{
  "n_layer": 14,
  "d_model": 384,
  "n_head": 9,
  "n_kv_head": 9,
  "head_dim": 64,
  "d_mlp": 1536,
  "vocab_size": 8192,
  "activation": "squared_relu",
  "norm": "rmsnorm",
  "norm_place": "pre",
  "norm_eps": 1e-05,
  "positions": "rope",
  "rope_base": 10000.0,
  "rope_fraction": 0.75,
  "qk_norm": true,
  "attn_scale": 0.152,
  "bias": "none",
  "tie_embeddings": false,
  "parallel_block": false,
  "extras": ["capped logits"],
  "init": "trunc",
  "init_std_qkv": 0.0255,
  "init_std_o": 0.00484,
  "init_std_up": 0.0255,
  "init_std_down": 0.00484,
  "optimizer": "soap_variant",
  "lr": 0.00417,
  "beta1": 0.95,
  "beta2": 0.99,
  "weight_decay": 0.093,
  "lr_head": 0.00669,
  "grad_clip": 1.0,
  "warmup_steps": 61,
  "schedule": "wsd",
  "decay_fraction": 0.747,
  "decay_shape": "linear",
  "final_lr_fraction": 0.1,
  "batch_tokens": 65536,
  "seq_len": 1024,
  "doc_mask": false,
  "train_tokens": 349800000,
  "steps": 5338,
  "dataset": "wikipedia_en"
}
Each number is 500 + 40 x the weight over the matrix's rms, rounded and kept within 0 to 999. Layers, rows and columns count from 0. Numbers have three digits each.

# layer 6 attention key, 576x384, rms 0.14, rows 538-575, columns 192-287
446487489449571564471486560546543501554576620532465507504491487466544530492540460434493553509471561526480528420503553467358422494551519544487485521524551528455525482492534475506502569488518513530578572414482573490480449494427459485451468531533532509531440433541531472488483506444460481431
469461472460477512413502551462532521547491495492531414546521556489507485529482539575465390508471534486529547501472500582522483438473476460484491588453470457532389543475452496420484534513506415493496524672414550499517552494459568531446508416489526539548530527529491480447537450496492421463
521537480526552548548571517490481559526447456490494492460524603477554476514505493498495543499526537550479476534451485517466521439452486521496451511526527521526555514555488548539553511531450517471512449458482456554548520475514444485526507536513473510484499520479475550458539556442526501550
516564510512496531463485491556474499555493565483384403468545507461477546546550554509533476529518484487496481492516518494496525541512487502453509442463515423492551539578507436488477533612473548499552532439445474501484442499462545480505482531518570505526523475433507442487520542544437547588
543534497492518501560553605493442498531576553485477433481492420599500455509599553444500489430454515514519589444498587562557446489568490479479541485438466488448548592528496562505488444474484502504537440509510557512490496515482577477470593477523511448610490561482573504562537535483534477571
535497539531518477489541455427488524478439528514515519458516617491519477538459496550539464493515499520429436541481438522527483438479461517477477477515499509525530508501528504516510490506503525447421441511512418545507565467491460514523502551500495507475537528507469526467518517444495477496
499510511520528509467529527567475414496493612466436496508447525497495504530562494503491540625414448464523567509507532528506517570515505544500447464509532499462549513495467520485519539517473437500458501511493476485521480491492539499509507462487452452517458527509526453497458465581460507557
511448541513555501514515552499566462495621471498577537530441426555465528475417469512458591497480445521474620480525482461521491506528547510509538515501495530453518582497522491565527480466515535481496546461508487461473498526575480459530569520432485543516514521522513474483423452555446481443
619446491439443464425491466490451521469508469489534514512486524492478502487476440442404626483470500488469475521482552449481493511482512502642528519428487510524469478488507377527459567541543473548489520522451464492522523519487487441458479445489546485544481627485500528552458497494509558547
540414545529438485529426526526545551480537506447518546531441469483528521502523449523469662533507540535498542493421547488412468496464525501567486434505539510439494444539502460594503571494514545527441508364520536585481547444448392528556427533450528637483452483466540455525535434453569553490
499576492523491482568527555523448407506570373518501522495501522543464440484474546446449521487496491480497594462528477464571458556514506564470541437485505473430514566521416488599506449496464464484482539519523490527404468512580551470579542368486483399484594511515453466574495474580457497511
513481456532573531538458479528576518573528517467512461485544521523537580521416450518534553541542488568389559495502563499492559449509565417549448418515498520508551543578434566542513474521473560518491517515503536519468542528431407485488459526526477487593543500530529449516518466478527442541
569449505532447492501519531569443509528523468394499538450406413602479476443540493457547425455494459542552519527490494449530391469542522502480495445537498494513556509498518493515496442479542403557563407482520394486529464472528557589499498457542487512519499467515560518545460490522533450473
458488442539490587550466427463516507447468497543470441475444557492501552503579502548460545489450488485450554517436435507479433476521441582493484597536454512502435504512513499480550518485484529601514457552532438535567538475549488421501449478500470424512457478467527487549463475522556523564
440589525520491455556579457487505518415444519531433460547482516452422468553513575536512393493617475469483472573537474535527547504546454435522509511531525510485452513427466474455503467433499494532516547521451540459546514480496518454486505532429566467463490456429515543490530526465494552504
527462531508470504471535492462441507466512561468483469463487416497487505497516504477533494512472498460457465597530479537602553476503485513606504510511482555490492561476520499572555462535483503569475441529478468549483488512495522543485506521530463517478474518417519578472482489554412555517
478537564558545462550515511420523505550476479509483485471511582461394535518472424545532430474495525508577450464451564475442462469477510586449471467475485440455494453511494492467462592480468527454581449433403500532533496538490536468476472512490498521525433501520488552540547554542466507492
524523545556548527474510443519445591430449493472486568466523488454488498561480561504535562591492467457463475438438481473508490528555461569454491483508492461509489569504544500570545400536486543656432489529525483494505565513511525492545546440504452500527499559433453493517519524493534550532
421519470571471465541480526447546478535409494520437418432463562407479570532597565497461456528570603495500493555461534524446446508505472481490425528457566444470470442476508510423453622440469480465473532485455535482506477430467442456533460499510564430560452480529486426569560495519495474526
382432532480499517439541489494579568474575638499511510561384513486469480557556477514492513518441457566485520481453481531444521509435463588485556522477513502456561495426566515530480497517436449460599509396420440560544516556509545483485509635460560519456490523458483557439453564482421557477
553507527484476530548542572532465536464535485517516498576476435516545442539450522527427513467452392453480506462472495469502500517571519495520528488483476535496526550567543479511559461477498523542558537571541447465487492567566450418548598507450479489550533489517480508522393478598466515503
434492551483496551490570485526613529461448467487527484555441513438481515478533513529520519496522540405488414501471478467535499488475496588472507551557506476519477557484606554532511471532451453510538489405471419525514526490479437456525463540536475581524469484505396567452500604514459516510
369506532434558519462534513526568501481514474494569495530450439548536534448442487471502489499481521542474493428546540509524525517490535446516513604566546539454563514529529471468560462508538469486535510557480510535415463508524451517521462507528447527480531438594474443470498465538550493463
524481548547473499530511492504529558540464470526581493524478478458500556510536499571444501435517440477481455430461488480494439412494524579504479574498507497587513510537548405524512510447462552477511479584568430488475449581531485515600568489512502507564575522544458465486485465502472555443
526463492510471511622524466468507495517505379504491458493544534572446529519477386486472529506494498530517473525591572422515464507515441467503535519480514501505578446518451572409448537418451564487509467470450534495589641494575444454431475504468572489535449515556474538551509556500553491546
566562446499482463526511480517480446432547491475444499566469521517479441512527564544534495486509514385589565466437470474505443497519470558440516458495514503533498531498496496426486511497496385451502513526523475537494482499489430482523546437495533570492513533468507461553528519511505525512
511549488606552500529483468522480421566446438493498471509525450459463530523465501558547464508474484441539507495474509565499571478437531614503510479464544492661473505539420478524529522526417471453448499567528546513513484518474460499549513535506454516544534505563548499512575514548444450504
518531443483517518500495592522530524531509527540448453535481545416494489425556532519485419499547532536546464509522471538526451496428499486495491527438489441546459501461474519481478521482501449508537485457452435431552390509500564494472521537489572477529449547506503520467368557542428490546
553531512429497514592529446510528504533484454435514546497531538591584540542460453505474651473514492509431450489534480467516519482480509572486485441500489483523410557582462514592525520444437574475512512468641464493511481528524457408491483525464469486482466541528543569526533521536480517546
580500525529480542525545605604480468499526510428552559506518498447417435483414458440521512495554469559504537505492480513612538488485495443555513487591558560472557522507457627524548470478518498540504543508541522503447390551538596520529593488546453507460482520546447535505536506521458504474
589454447507403499515452418509381462534487489459505497484573560627517409503510483506473558473465444530415594490507452467569516517528482503513513511507398508507499506549429433487485471480520510436423505509472532513465571459490559513491497417543509439511550519476486502497530417430569496597
523479541452489490517540563475512522489500518474485536512526425539517464498528462480478457540489432507497479476534522493499452504433556521526474462474474485479531543538424523540517338497507432465468432523460514532483503504480592555497497496501499484525514468518460462418444448472451485446
507488454538470545453598543477581474455574452523514446559462530455508469500525534502476538502537542450506491521561512546539501565459543554553454527504467428524413484511484527526439520510423487565495592420511516519525491560437451465512486516530578514487479544494502586471416514530427519539
512494415466417537551554505568581569489532510455513504473516467505475440511459551505497500520545420513473471498578490490481521518563529440516470491536448478450507524562444601480501498478485503570442528420510490560506547586483512481477421451485509439468538441479466507463476441542498520515
428516538391510502463544522517526536530516492532485486590465540466480521549579483490489452521500531429472396513530487514538502523479495507503465489420484455597440512498574455514416442446421460530473514447573486417611512500497488471421503545500522470511529535487510555455464591443463486507
433450537480507522449422527508523534473526495485586514535541430432531480444427450572496446516575439468474456461495423510502512567528522419432431513580423499439439534509479520545540451486503553609492455496520521526489449489597508571516514523487448574475455582453439627552388439542439499483
475515519528522516437466438524444503438498486544515437501580497526508554482511604490531475536482528532455525445452572545508510480506483446447502485518534499411503448490554562461449533508478523418553492559509574523503582476475419542453491540586552552451524463493544471462602468500564518548
540524535491458459510599511448489572413535530534492427446549520519472526474470461505484556461541475487510505441483484493549506533604445444501473493492495512480484473472535412431481477499530538475575575495506579423472465438478529475469572515522502549514515444521501557558467482499585536488